Weights of a small GPT-style language model, trained from scratch on English Wikipedia: 8 heads of 64, learned residual scales.
Each number is 200 + 40 x the weight over its row's rms, rounded and kept within 0 to 999. Layers, rows and columns count from 0. The size before them is the row's rms in percent of the matrix's.

# layer 8 attention query, 512x512, rms 0.0438, rows 414-447, columns 320-383
089,272,215,179,143,188,240,193,121,191,136,205,227,224,212,263,237,179,225,119,219,180,222,264,156,167,185,174,242,213,215,142,179,206,208,161,182,224,179,221,191,181,182,283,239,222,226,196,233,244,232,182,188,207,243,201,225,199,100,160,267,229,168,195,191
104,202,248,213,245,264,240,226,188,115,191,203,150,255,111,174,254,246,183,279,162,172,156,197,171,158,111,246,160,114,198,166,206,296,118,217,196,119,226,222,160,140,108,163,287,165,214,213,225,167,200,156,260,167,176,165,156,255,260,259,175,203,173,131,158
103,302,164,245,136,134,229,180,213,226,194,244,247,225,140,123,208,190,186,234,143,186,145,186,246,219,187,266,210,183,233,173,170,169,168,273,230,190,185,216,197,186,151,140,205,188,168,237,243,168,163,161,192,103,167,235,219,255,190,159,256,183,176,171,190
105,182,228,161,203,152,258,135,209,195,257,221,195,249,188,205,142,145,232,144,252,103,194,168,183,238,172,216,252,200,241,210,180,224,230,223,207,251,215,210,177,200,167,162,159,266,182,153,156,138,254,223,177,220,207,264,186,171,166,161,294,177,192,219,211
106,231,208,205,169,221,256,210,162,234,181,250,213,182,225,205,226,161,231,155,265,246,193,150,162,196,240,241,204,180,174,152,179,234,201,89,146,214,156,178,218,203,191,190,134,181,193,155,197,288,249,218,131,212,206,134,155,168,259,180,323,201,139,156,222
103,208,220,191,168,130,234,142,248,277,173,222,233,152,223,227,101,144,170,163,118,198,130,229,173,269,302,169,184,200,170,218,207,218,169,215,143,218,190,164,213,204,190,242,208,179,191,187,249,135,216,253,183,215,239,219,232,163,247,165,181,182,156,229,267
107,168,195,235,211,228,291,220,187,141,180,165,199,183,289,211,177,212,202,245,261,228,165,170,220,137,243,253,217,266,161,271,227,125,124,194,201,205,252,112,163,215,244,203,172,187,216,179,188,207,115,212,224,162,283,237,204,212,228,249,219,191,225,139,144
114,140,184,168,124,212,242,169,273,215,258,157,162,187,133,179,143,239,241,202,246,155,170,201,221,191,243,231,230,232,205,192,90,206,186,202,248,247,189,285,195,251,216,269,254,171,126,113,231,153,237,209,284,88,226,246,236,140,246,241,262,203,141,201,207
112,224,199,165,160,218,197,186,103,139,250,244,223,229,201,212,166,193,163,251,220,175,179,227,217,204,209,182,231,192,195,214,146,175,219,136,179,251,200,226,245,191,219,211,193,186,186,215,270,264,236,201,202,170,251,184,177,189,191,126,277,187,171,168,215
107,247,175,244,110,163,167,217,91,203,183,222,225,197,140,205,119,189,209,211,216,185,215,260,196,176,198,249,181,230,202,233,180,169,182,171,182,168,200,169,198,221,179,252,219,155,208,138,158,184,225,121,249,226,158,193,193,135,211,221,213,214,262,229,232
096,200,215,173,244,202,252,134,234,192,236,280,283,222,234,179,184,243,188,320,243,225,222,243,157,244,120,241,221,211,248,233,247,168,182,163,239,205,193,275,165,147,163,196,141,152,205,243,275,120,187,171,210,172,131,241,234,219,125,191,195,145,197,143,196
113,199,195,134,206,244,178,225,121,286,168,227,206,165,245,151,213,202,198,211,96,257,252,213,186,174,202,162,214,159,228,294,197,175,231,195,160,179,122,218,223,227,140,201,222,161,242,213,178,186,184,205,257,239,246,195,192,162,269,208,158,127,227,148,208
106,146,168,182,250,253,227,188,225,305,176,233,202,197,274,191,205,187,220,261,237,219,184,108,163,195,146,106,223,140,227,209,156,218,202,249,201,222,198,212,205,208,145,171,193,229,200,141,219,196,185,233,199,201,187,217,213,295,212,244,266,192,279,226,193
117,208,224,216,173,154,305,199,246,203,192,220,197,165,75,211,267,196,128,213,249,179,203,218,186,230,202,229,182,215,144,169,208,182,151,263,224,164,201,222,240,190,214,211,226,196,212,157,179,155,153,261,206,179,130,184,172,117,206,190,202,202,167,137,176
101,196,158,245,257,150,178,215,212,190,229,274,125,157,219,213,194,196,212,151,213,126,237,204,199,235,164,217,171,217,194,173,171,238,217,97,78,185,181,220,239,210,188,279,172,153,272,215,205,162,239,212,225,222,195,218,161,223,272,244,181,167,89,288,233
109,156,236,203,250,203,132,241,245,200,135,200,206,156,243,213,208,235,167,167,165,191,166,295,152,135,207,180,207,141,242,225,213,209,226,282,239,193,215,209,239,252,187,130,174,210,172,170,226,228,113,229,163,137,167,198,190,192,190,152,224,193,135,86,236
109,228,286,212,187,166,190,213,239,223,97,228,272,174,144,253,84,247,186,170,151,185,154,189,200,244,234,152,139,214,210,113,222,230,160,154,123,160,96,211,230,200,191,214,130,120,220,194,238,179,194,197,184,199,183,254,255,164,180,282,221,232,183,204,196
113,206,194,240,220,160,157,200,160,246,138,195,232,194,240,181,253,187,211,126,180,233,207,220,235,206,187,206,167,176,278,263,164,178,105,209,278,246,157,179,143,171,190,246,201,171,232,174,209,180,197,175,217,198,213,150,197,158,218,185,193,181,155,198,191
112,207,165,225,209,203,228,188,219,171,204,200,192,212,166,223,142,249,196,260,186,232,196,224,277,221,216,152,175,171,209,192,126,297,170,175,267,156,274,169,206,220,240,204,130,197,204,205,225,246,245,199,219,204,253,226,167,147,155,231,224,177,175,156,207
106,217,194,206,269,255,138,162,233,164,183,202,240,229,271,182,233,163,249,153,224,246,197,154,212,224,228,231,183,140,142,225,222,177,222,251,213,100,173,207,214,221,156,174,193,197,245,172,189,202,151,236,223,189,244,294,220,191,208,279,223,167,249,147,165
111,145,183,249,166,196,143,231,208,171,188,171,204,232,248,187,203,220,216,209,133,193,143,179,228,122,155,214,203,247,206,228,176,197,186,143,245,191,251,251,290,168,152,222,159,284,247,119,173,259,170,209,168,144,141,273,153,83,201,228,166,250,227,167,220
113,225,211,207,216,191,221,202,291,202,171,169,271,258,185,188,186,206,204,182,246,154,169,163,252,175,151,228,139,259,147,162,214,240,159,181,157,229,200,182,177,257,263,190,250,165,203,213,118,200,244,193,228,154,164,194,245,221,185,246,232,229,206,207,240
116,244,160,186,268,180,177,243,263,214,222,197,187,183,148,284,178,206,259,240,208,201,228,199,250,243,117,212,220,227,273,206,242,203,240,245,225,225,130,233,189,258,194,245,193,183,167,174,174,194,172,245,219,208,211,249,196,237,238,227,161,201,171,171,149
114,242,159,180,284,236,221,189,217,272,249,207,232,216,202,219,163,183,175,202,187,239,182,279,270,170,183,164,169,143,214,185,193,252,226,260,90,224,216,218,222,186,187,132,218,185,125,298,226,192,141,195,127,189,133,229,250,183,255,243,187,157,178,98,183
111,216,237,180,218,174,221,245,192,154,214,200,222,219,182,177,206,223,212,211,180,136,208,253,208,193,184,258,165,161,164,189,188,252,181,172,175,189,173,204,186,171,170,302,211,263,156,166,188,205,213,181,227,151,210,212,185,177,234,230,156,199,142,195,200
116,239,180,254,241,259,167,220,255,166,232,237,188,199,111,245,234,228,208,212,169,122,163,173,218,204,202,213,234,197,263,232,148,194,220,162,164,245,200,96,218,243,257,197,249,181,206,132,182,196,195,180,115,224,224,193,228,174,199,158,138,220,168,222,235
110,282,183,169,168,255,207,251,176,292,150,206,170,181,223,256,151,149,201,213,211,196,228,153,218,175,185,178,252,250,209,159,228,168,199,144,115,235,197,240,175,202,206,214,214,251,199,181,190,181,220,179,271,183,183,160,215,169,217,256,137,167,131,199,191
105,206,218,177,119,148,238,215,207,173,177,275,213,161,142,245,128,148,154,242,252,185,111,156,260,231,200,199,198,193,125,242,205,207,175,185,166,180,160,211,162,194,196,211,231,264,153,250,177,274,238,245,146,192,194,250,155,204,211,185,180,161,264,244,282
115,136,187,151,251,203,157,139,162,223,158,245,231,204,215,293,224,255,235,214,157,152,227,223,195,191,229,138,232,255,128,172,181,263,193,155,172,220,192,281,151,207,228,242,184,194,246,235,262,192,165,172,101,180,217,206,273,191,197,238,255,199,236,175,147
116,144,236,176,209,145,121,236,138,173,205,266,187,227,197,237,178,167,249,275,170,176,155,244,226,257,192,248,176,231,224,180,127,172,137,261,201,242,186,182,188,192,241,159,203,144,176,229,207,154,188,194,200,170,208,224,200,177,153,171,208,141,207,190,154
115,196,273,175,247,258,194,176,178,134,242,222,158,182,187,187,117,193,205,259,171,191,158,191,161,240,216,169,191,284,221,185,188,195,195,211,218,209,242,172,227,211,221,136,195,240,181,207,216,177,268,263,216,196,179,180,184,211,233,162,186,190,229,241,211
109,138,187,253,115,197,173,151,143,147,144,197,177,173,210,212,278,225,213,209,164,205,157,280,170,150,173,187,165,196,176,162,96,265,152,209,220,186,183,256,129,131,220,193,220,177,192,155,157,142,187,188,253,175,221,256,157,218,147,179,125,215,204,238,157
110,202,184,194,201,250,260,219,228,195,229,233,210,188,207,196,207,230,233,251,260,196,257,207,205,216,166,205,193,157,282,170,221,229,125,224,219,159,238,169,225,254,240,295,174,251,201,140,148,189,299,193,221,205,194,212,204,167,211,217,189,193,197,201,244
119,193,151,187,219,218,186,260,215,168,128,241,226,169,233,204,207,238,169,267,241,208,210,133,204,227,272,154,193,248,169,206,211,142,189,159,124,232,172,200,234,251,186,155,211,154,243,196,126,173,248,202,206,195,209,223,254,196,164,129,283,252,157,255,239
# layer 8 attention key, 512x512, rms 0.043, rows 414-447, columns 320-383
100,214,185,165,190,183,235,191,166,250,237,139,266,213,238,194,199,208,242,133,199,194,222,212,154,228,267,124,202,297,283,133,211,225,235,219,245,284,231,216,186,202,289,233,198,212,183,206,154,187,246,198,142,161,277,242,181,207,179,155,202,122,161,190,236
092,193,215,177,240,193,191,229,214,167,157,243,123,244,200,215,222,215,143,194,220,185,223,227,220,124,150,166,164,202,233,234,205,192,212,179,174,165,211,146,186,166,201,167,246,138,131,226,301,182,236,122,140,182,226,138,256,173,162,195,233,291,256,248,236
105,233,234,236,204,193,202,207,170,198,212,205,202,202,187,155,207,207,138,148,190,241,212,200,309,225,173,195,205,189,190,140,195,177,170,226,218,185,283,253,237,170,144,146,160,258,166,196,177,186,111,254,219,109,224,202,217,260,205,243,269,129,180,187,236
108,157,207,205,151,172,180,264,158,170,200,252,201,165,196,222,203,171,47,223,183,189,213,264,175,235,232,144,199,276,210,248,191,213,217,232,184,248,195,182,237,180,248,167,225,196,106,207,270,153,217,213,209,221,184,219,260,237,178,190,174,134,206,212,201
103,232,179,151,149,256,242,226,195,216,170,178,202,210,136,235,189,153,200,225,177,280,154,235,212,239,171,237,164,247,238,199,177,206,209,255,232,263,215,259,177,235,222,202,200,160,145,128,192,214,153,241,165,225,156,186,168,186,185,213,231,146,203,125,190
115,171,185,208,189,202,237,236,237,272,205,198,161,195,223,236,224,206,158,109,194,236,214,202,163,195,313,151,147,203,102,176,155,239,248,235,215,192,248,267,241,126,188,166,175,226,278,258,199,191,214,225,285,182,270,220,260,162,220,206,234,240,187,187,244
122,241,253,214,211,242,254,254,164,124,135,145,222,178,220,202,205,158,218,247,196,277,187,123,174,208,199,221,272,195,223,247,282,128,201,155,153,259,231,65,210,176,156,219,165,197,270,233,216,185,158,247,221,228,230,223,158,226,202,144,222,174,206,201,155
116,190,205,199,266,202,293,143,198,177,246,133,157,192,142,187,188,222,249,230,156,158,126,168,231,176,269,237,234,179,188,302,156,192,204,169,192,219,275,167,151,203,220,203,299,236,228,208,158,211,211,211,291,208,224,224,250,178,179,188,205,215,166,202,174
127,141,211,126,163,250,237,175,169,187,182,199,160,258,193,189,152,249,135,248,172,245,149,204,195,171,193,196,254,207,219,162,173,160,244,227,179,265,255,204,147,198,198,185,194,177,246,226,281,229,275,218,200,204,307,226,150,249,214,161,209,160,162,128,225
121,246,160,226,155,196,186,216,186,154,243,219,206,143,140,265,157,241,149,263,204,151,183,197,157,193,195,236,179,271,214,273,238,165,182,149,174,238,243,151,206,244,206,196,276,151,194,238,219,192,254,139,234,196,238,195,196,174,165,172,231,198,190,212,304
122,178,214,182,235,184,202,224,177,151,212,228,249,179,223,222,191,275,172,235,251,213,205,228,184,266,237,190,133,228,179,156,259,184,197,156,225,197,198,223,220,211,223,209,161,192,137,194,223,116,172,243,194,193,184,213,220,142,161,206,221,264,205,159,252
114,249,201,224,262,212,145,237,168,241,180,220,223,162,271,97,223,126,209,230,128,203,294,177,147,158,244,252,234,136,221,186,197,174,160,163,173,208,129,234,184,201,232,189,188,215,170,231,178,196,199,201,245,196,286,221,177,221,206,203,193,177,178,168,214
128,163,174,133,272,188,180,191,238,220,196,249,192,217,272,163,171,221,189,205,158,216,168,184,152,250,261,188,230,216,214,223,191,221,181,199,170,194,189,170,196,182,244,221,227,242,190,136,239,178,146,197,185,132,236,177,201,329,177,165,212,168,354,186,215
128,206,218,222,102,202,242,243,153,215,185,212,187,175,112,193,218,238,149,299,210,209,260,194,270,207,198,195,176,192,162,184,205,236,190,169,218,186,166,172,183,175,187,141,229,181,236,197,212,145,175,185,140,193,167,221,205,156,202,183,221,257,157,140,159
109,196,193,193,226,171,211,223,159,194,270,221,150,156,178,178,297,205,164,182,232,211,208,231,164,184,208,194,179,211,221,138,218,245,210,142,162,176,215,233,222,185,196,180,213,184,202,211,188,192,170,158,202,159,206,221,237,217,244,225,222,208,235,200,148
124,191,201,216,260,192,159,272,223,214,218,226,263,188,242,155,236,225,110,151,152,206,250,280,134,119,256,194,172,166,258,183,180,215,151,224,215,168,224,241,204,207,221,250,224,102,250,152,260,174,192,195,206,62,153,142,253,123,218,157,196,234,196,158,182
119,144,294,237,205,161,202,204,279,187,196,151,247,170,127,191,161,138,201,168,162,166,170,218,181,241,228,201,146,213,203,131,247,285,152,169,151,151,142,226,190,199,217,134,150,141,128,196,183,265,193,245,201,260,239,207,147,168,248,251,231,180,228,143,185
128,188,153,321,230,152,113,202,199,157,158,151,200,196,206,215,247,134,191,147,195,236,268,207,267,181,220,187,182,182,228,215,179,188,167,235,192,221,228,221,133,187,218,179,198,237,233,243,217,167,122,199,177,199,217,137,143,172,183,219,191,141,154,187,102
130,154,230,133,155,228,274,162,191,222,197,168,235,214,223,184,174,269,210,213,173,164,206,212,222,220,198,180,166,242,237,220,187,221,130,229,208,201,298,176,207,137,221,257,181,206,236,164,228,182,291,172,185,207,212,245,191,217,158,204,201,173,173,185,271
126,195,214,270,288,223,118,243,205,160,217,185,261,185,288,223,203,203,181,178,223,280,269,128,238,224,208,206,171,228,183,249,166,165,210,207,227,110,229,217,224,244,225,188,129,230,218,137,268,180,186,167,210,180,257,216,189,225,163,225,211,188,223,170,158
131,133,218,207,186,129,168,273,203,171,180,210,192,166,234,182,132,210,180,208,175,133,188,172,244,170,176,206,177,222,219,260,259,200,203,169,174,280,171,223,227,223,207,183,155,129,256,80,218,173,174,178,147,181,131,300,175,209,217,280,180,218,182,176,182
120,204,195,168,202,201,164,207,278,197,206,173,229,248,242,225,215,234,263,120,188,128,176,157,172,233,161,198,143,216,181,194,222,214,174,223,219,205,176,176,144,211,210,194,269,183,135,166,131,194,194,202,242,137,230,258,217,153,196,236,228,273,221,235,234
130,172,214,180,268,182,197,173,269,251,269,217,195,158,237,200,229,110,231,178,162,162,308,205,151,162,159,188,258,205,191,178,191,242,164,239,243,223,135,247,198,255,223,164,190,165,136,210,173,205,234,231,192,229,251,210,135,225,209,247,169,168,184,226,161
124,192,54,207,229,238,244,276,225,217,311,233,213,178,225,200,182,202,202,177,238,238,130,296,155,179,251,175,202,163,204,176,233,225,195,187,167,224,199,168,160,148,169,150,187,170,251,298,236,215,175,216,149,217,156,251,250,137,179,195,207,215,226,170,210
120,187,175,216,198,237,202,182,246,178,87,163,210,226,186,222,189,186,156,159,251,177,191,270,245,213,216,226,162,169,202,170,174,232,222,270,207,248,197,222,123,175,177,169,218,217,151,135,210,160,210,154,115,183,184,227,170,197,247,136,147,154,229,166,93
128,273,200,200,186,199,237,176,211,189,248,182,209,246,133,205,227,185,260,242,182,179,120,214,298,172,191,215,136,159,203,134,237,169,135,193,201,170,174,141,224,260,229,220,220,150,234,189,124,210,217,208,140,177,197,245,222,226,242,180,158,298,209,166,265
122,268,132,140,197,243,186,271,142,216,209,167,181,182,279,191,224,249,158,260,193,177,268,156,175,242,200,144,162,249,148,165,239,209,255,170,152,237,146,233,241,240,227,165,215,177,137,207,175,253,173,201,256,234,230,239,204,144,200,283,185,187,98,189,215
122,179,169,286,103,161,214,159,182,150,183,233,147,174,276,213,191,203,233,222,197,194,123,192,322,281,183,221,217,190,124,217,184,204,148,246,172,145,157,227,183,220,183,216,252,214,140,234,177,222,205,243,214,208,131,229,194,169,249,208,205,96,204,109,251
127,186,186,199,266,197,157,154,164,222,134,224,196,154,213,229,197,196,216,167,162,143,199,196,189,181,175,165,288,176,147,241,181,195,178,161,141,233,200,205,169,243,167,224,199,181,179,274,201,207,150,186,111,194,232,220,284,198,156,246,151,196,192,137,164
127,145,212,145,179,229,123,225,126,121,296,254,217,148,282,196,157,193,194,172,128,171,173,204,230,194,241,269,176,215,186,199,113,264,188,207,176,189,201,180,218,234,210,191,192,168,144,241,174,209,224,229,232,149,250,199,161,193,190,209,213,146,170,280,192
127,170,221,205,175,164,235,252,172,197,160,239,157,176,195,208,160,235,198,229,192,138,224,153,163,183,199,148,270,172,197,169,115,256,242,208,201,200,188,234,223,204,169,102,195,250,198,224,211,261,270,288,233,180,129,183,224,192,138,234,176,206,202,256,248
125,184,174,244,122,211,222,199,234,179,145,176,154,182,241,245,249,205,250,241,192,196,207,227,199,227,191,227,172,204,259,147,136,182,173,229,231,281,135,151,226,201,184,206,174,104,164,176,242,162,211,190,242,185,244,256,216,178,168,174,203,205,163,219,157
120,227,200,177,231,284,208,181,306,147,201,157,175,183,223,219,201,188,246,225,181,251,193,180,194,201,260,259,164,208,274,196,253,196,238,284,165,196,234,183,280,168,194,180,209,304,156,139,219,249,249,236,208,212,209,235,134,256,191,223,181,159,250,166,213
129,199,220,223,201,198,155,172,190,223,141,223,203,191,193,183,265,255,173,258,199,127,142,174,226,253,202,170,186,204,193,240,247,197,257,264,156,184,222,141,177,195,197,188,204,206,305,208,162,211,232,163,151,188,209,260,220,192,125,109,237,279,173,207,177
# layer 8 attention value, 512x512, rms 0.0458, rows 384-404, columns 320-383
103,306,270,142,238,251,211,186,251,188,182,290,270,179,202,191,119,273,186,203,246,219,189,118,208,183,234,162,141,152,196,217,226,179,192,202,208,132,163,207,172,255,120,196,224,212,208,121,210,213,174,122,186,242,197,242,190,171,222,127,195,211,251,218,210
091,204,278,198,189,175,165,201,224,123,173,156,272,234,223,261,174,206,211,204,218,239,226,243,170,184,262,200,212,224,217,208,211,209,185,240,182,167,202,224,161,161,191,242,230,184,184,271,253,213,260,180,204,170,195,264,172,209,230,187,189,217,197,167,254
102,161,128,156,233,158,203,135,171,213,219,183,152,248,156,262,135,162,208,206,241,181,197,167,216,245,240,209,203,280,195,193,168,232,138,190,117,232,174,213,179,198,229,156,198,226,173,233,190,210,197,263,147,153,199,243,148,176,170,241,179,208,206,161,162
098,271,210,278,197,237,215,178,216,182,193,293,174,174,215,219,256,211,182,140,150,189,184,175,214,148,195,191,213,185,198,130,225,172,238,139,224,75,162,148,256,166,196,261,164,199,271,164,231,220,255,161,207,177,228,185,244,228,203,167,215,208,191,190,200
111,124,191,198,226,235,191,198,156,247,235,163,215,209,142,148,206,189,223,231,308,136,182,235,177,231,180,196,246,139,161,222,173,235,202,226,178,191,248,182,217,227,187,221,239,209,168,230,190,203,185,252,94,256,230,166,235,174,174,144,162,188,216,203,165
097,141,209,202,180,133,213,238,195,215,137,223,205,261,250,235,228,235,180,228,212,253,200,222,241,207,249,175,214,237,214,172,160,232,175,180,238,217,241,125,223,211,153,68,194,193,226,185,148,215,168,202,250,233,248,236,200,141,243,239,208,215,191,240,199
092,171,189,221,172,188,194,168,273,226,200,220,227,188,190,192,265,228,184,233,168,161,209,207,214,202,203,192,149,200,196,156,171,178,195,172,211,130,224,135,206,247,87,232,193,107,236,177,194,182,194,219,284,197,196,263,173,223,215,136,237,217,275,238,186
101,196,183,165,191,198,195,222,228,209,134,199,194,170,196,275,220,297,192,299,198,181,163,113,237,206,201,195,189,270,143,244,173,198,162,169,201,178,284,183,220,146,158,243,199,208,241,143,220,148,141,179,197,174,206,242,196,193,178,247,216,171,216,208,209
083,231,165,239,175,204,242,151,266,217,235,171,186,185,181,77,212,127,205,273,122,244,175,177,237,197,178,238,236,178,214,188,211,217,126,227,200,256,157,208,162,150,233,186,231,149,163,176,199,108,280,212,242,260,200,153,227,149,164,274,230,205,184,246,194
105,255,235,203,202,373,192,142,190,179,190,209,274,234,167,203,186,208,238,185,199,134,236,131,184,209,180,175,237,167,273,254,252,205,183,220,172,205,217,116,105,242,258,132,127,215,290,214,147,242,235,212,162,253,257,260,155,163,97,140,186,220,122,131,150
109,207,71,224,208,210,188,297,255,98,206,189,239,174,286,196,232,241,192,125,69,248,149,183,193,175,218,209,188,251,202,162,268,185,247,184,251,207,230,197,221,163,249,193,253,216,217,171,241,174,253,140,240,181,243,161,216,265,227,171,219,177,202,168,188
089,214,166,170,185,234,164,179,203,166,212,203,251,162,226,122,299,236,162,150,205,116,167,167,171,184,122,151,148,113,213,142,221,197,261,222,148,115,159,185,180,263,231,218,135,241,248,160,215,218,168,217,204,280,158,208,177,180,206,183,193,236,173,208,208
093,240,204,236,141,90,199,223,211,202,110,200,217,195,188,268,266,228,180,250,86,199,164,275,210,205,182,171,188,223,168,199,150,242,154,184,194,212,183,294,230,135,197,194,202,122,173,205,201,242,165,201,288,154,159,221,208,166,226,249,205,209,216,244,222
094,193,180,262,138,221,210,246,248,178,138,246,204,182,233,229,299,249,214,274,167,114,204,230,200,169,143,177,134,190,189,145,155,160,240,157,186,158,227,249,207,175,145,208,173,158,251,190,124,173,180,135,205,169,178,238,188,196,263,114,218,188,248,174,133
102,203,226,201,142,172,196,186,176,187,208,233,198,181,209,263,193,203,176,238,178,249,214,238,216,173,184,195,206,186,154,215,213,163,156,148,279,165,177,319,129,200,154,296,219,233,239,121,200,245,152,148,234,133,246,136,199,208,262,203,188,209,203,296,188
094,247,171,269,192,222,169,138,182,167,150,154,230,218,157,109,191,192,178,215,220,223,186,160,186,226,180,176,107,153,231,141,254,182,241,255,132,172,158,131,232,232,236,231,109,256,177,178,181,193,213,235,184,293,239,220,149,181,135,179,195,230,219,224,222
101,178,190,198,174,205,174,154,160,124,222,242,173,219,158,226,190,210,204,241,221,283,117,180,235,218,197,188,224,193,136,185,244,211,128,202,184,228,185,191,135,154,178,285,167,219,235,287,187,193,220,195,120,137,207,246,116,218,198,258,209,236,157,209,261
087,190,255,165,294,257,217,109,283,172,156,213,239,192,209,151,237,207,199,155,203,208,173,130,208,183,199,190,129,208,252,237,233,172,145,212,170,147,157,161,239,207,218,278,183,208,266,202,227,204,214,188,242,146,179,263,224,166,221,129,222,208,207,208,222
093,256,179,269,209,183,174,182,227,301,122,234,173,170,221,279,208,228,215,133,217,185,216,212,147,154,204,208,165,222,213,205,150,158,222,236,145,156,231,187,261,218,198,243,186,206,238,224,213,185,260,208,164,216,180,165,183,201,233,161,210,183,233,139,161
092,206,269,112,254,262,201,262,315,217,180,220,175,190,215,277,138,246,216,202,197,96,232,177,226,170,173,187,237,219,328,179,119,169,221,197,184,150,178,197,228,196,170,234,162,210,234,206,217,147,186,168,189,211,204,170,131,231,206,224,187,218,238,168,189
094,232,185,270,197,253,240,156,171,165,109,230,215,228,150,216,166,264,193,213,126,197,153,256,180,191,215,180,192,212,266,164,253,241,237,215,177,212,138,201,182,202,236,146,181,244,173,258,179,173,192,234,185,224,165,191,173,275,182,102,207,200,163,134,181
# layer 8 attention output (transposed), 512x512, rms 0.0358, rows 384-403, columns 320-383
102,185,166,234,189,149,192,224,251,222,213,176,146,189,197,209,225,158,220,195,243,219,206,182,285,295,224,233,173,228,204,151,176,181,176,175,140,186,206,235,310,206,170,221,269,182,178,213,244,168,154,217,270,115,188,244,260,274,149,157,190,240,181,177,216
100,180,222,195,209,137,190,164,318,209,138,243,191,169,173,172,183,192,130,258,182,182,188,178,214,206,275,177,191,82,161,226,230,216,284,211,169,211,223,222,224,158,186,268,228,154,220,139,166,173,251,177,199,213,205,154,168,212,196,264,190,214,243,180,208
091,227,265,200,249,230,235,277,246,170,243,155,198,187,203,222,189,150,220,318,202,304,146,179,218,239,219,179,151,160,212,151,230,204,168,181,272,183,143,241,193,209,184,155,137,244,194,266,216,201,214,159,190,166,150,163,255,214,246,184,56,165,96,170,230
095,243,207,243,172,213,178,229,207,215,181,243,189,201,184,163,179,132,171,287,181,210,271,168,182,264,230,203,281,241,200,256,263,210,198,223,315,219,147,189,167,232,233,147,199,202,215,197,176,221,190,227,214,205,199,192,240,223,168,153,254,126,170,185,144
100,224,166,225,247,259,257,192,127,203,314,183,170,164,221,159,224,173,234,199,159,165,127,214,170,181,189,224,214,128,252,259,173,220,174,233,237,206,252,44,188,167,150,203,221,196,212,196,189,197,234,296,159,223,102,193,149,207,206,151,122,258,149,207,204
096,204,178,173,214,215,172,252,206,197,207,229,244,173,165,192,159,176,215,180,176,101,235,239,158,216,216,209,224,245,160,225,197,267,240,154,244,200,171,165,201,246,196,221,183,220,241,188,188,243,267,233,158,166,247,159,190,164,91,189,185,148,228,166,281
102,230,197,205,180,163,228,232,210,169,155,174,166,166,276,202,209,248,251,227,147,203,187,195,158,210,206,182,174,239,125,227,183,158,117,213,243,214,148,104,227,215,121,241,163,207,194,250,192,192,149,154,163,150,198,159,142,237,177,206,236,227,202,307,235
099,225,207,214,149,233,180,206,222,208,280,221,176,154,241,196,176,133,197,197,184,210,195,71,211,245,208,97,180,250,272,174,251,211,167,174,167,256,259,229,132,184,204,193,178,259,189,249,209,221,211,250,224,151,178,175,143,150,162,229,198,208,203,246,241
101,188,164,254,220,206,202,202,214,186,203,270,225,222,212,187,184,203,183,236,188,238,238,135,223,188,235,250,188,150,258,195,207,246,174,176,218,144,207,198,216,233,218,192,194,160,131,165,155,189,182,235,182,200,204,230,187,223,211,154,166,135,270,183,181
096,239,202,136,99,144,113,213,247,172,165,196,237,163,181,211,197,172,219,168,256,177,264,184,217,233,185,205,170,230,214,169,208,169,233,211,258,217,268,241,171,258,213,125,234,188,179,146,174,138,234,172,270,217,213,172,245,143,248,218,164,222,153,196,229
099,225,238,184,218,230,221,260,300,211,196,245,173,195,185,282,141,201,150,237,206,231,197,209,214,201,269,168,179,230,133,214,217,219,206,155,170,234,299,247,231,191,252,243,138,184,233,162,192,215,159,171,184,231,187,258,180,233,136,204,323,200,195,226,192
098,150,214,191,118,172,179,204,146,139,222,183,236,304,251,251,172,229,229,230,235,214,194,171,183,348,155,189,195,110,151,127,154,152,236,217,213,260,219,186,145,201,203,231,203,176,272,262,167,158,162,133,239,129,271,214,148,264,175,246,225,222,209,287,154
102,272,177,141,176,247,203,206,309,207,192,201,192,189,172,223,187,246,216,218,202,190,163,273,129,221,160,172,253,219,237,216,221,132,166,178,182,135,267,235,274,200,250,142,203,215,162,200,237,205,215,143,209,170,254,143,202,228,226,198,196,160,186,129,219
100,183,165,177,224,203,183,141,202,182,193,267,238,259,264,204,134,162,241,218,188,192,249,131,181,234,175,187,137,216,169,188,194,120,215,191,172,160,169,221,232,206,152,193,190,221,208,195,207,181,226,218,193,181,144,283,233,205,194,257,295,183,210,244,286
096,249,165,212,210,144,254,256,215,250,235,209,286,171,212,212,204,216,211,145,213,197,205,226,200,177,172,225,193,230,258,171,252,236,171,170,246,227,232,202,174,160,177,176,185,218,154,290,212,177,191,132,187,223,233,182,261,177,241,196,79,212,238,202,164
094,244,188,291,127,156,296,200,153,291,180,78,177,230,141,196,214,191,155,202,193,291,158,183,194,211,219,154,172,197,173,246,225,184,143,224,191,190,209,196,268,178,159,147,243,269,212,192,242,173,222,229,157,227,109,177,169,226,199,165,249,182,171,227,213
101,136,113,231,106,132,166,216,175,240,242,179,233,193,306,174,290,181,202,223,166,163,198,280,186,171,132,167,182,211,242,210,114,159,225,178,146,216,186,226,183,210,145,191,229,186,203,164,210,180,223,211,203,212,248,135,197,183,209,182,91,170,209,243,166
100,210,219,179,225,131,198,266,155,234,271,186,200,137,197,158,222,149,162,176,219,165,177,174,216,193,159,203,160,218,149,238,179,210,247,212,206,165,125,217,255,226,200,229,227,188,154,160,172,199,199,181,222,201,157,213,263,171,187,227,204,246,245,229,153
101,175,225,231,222,199,234,221,243,236,235,193,204,127,205,209,238,125,160,126,188,197,192,236,138,213,249,152,64,85,183,183,182,235,170,205,128,149,207,237,150,223,265,202,210,229,172,225,178,234,195,144,178,193,179,208,137,206,218,159,249,231,222,192,165
100,238,232,224,159,196,239,185,89,160,240,126,177,242,235,250,162,169,214,239,203,178,183,106,208,166,195,188,208,219,102,225,309,201,120,232,207,231,187,186,147,113,188,222,244,191,116,188,195,209,191,207,265,235,171,116,196,166,274,174,191,171,213,159,175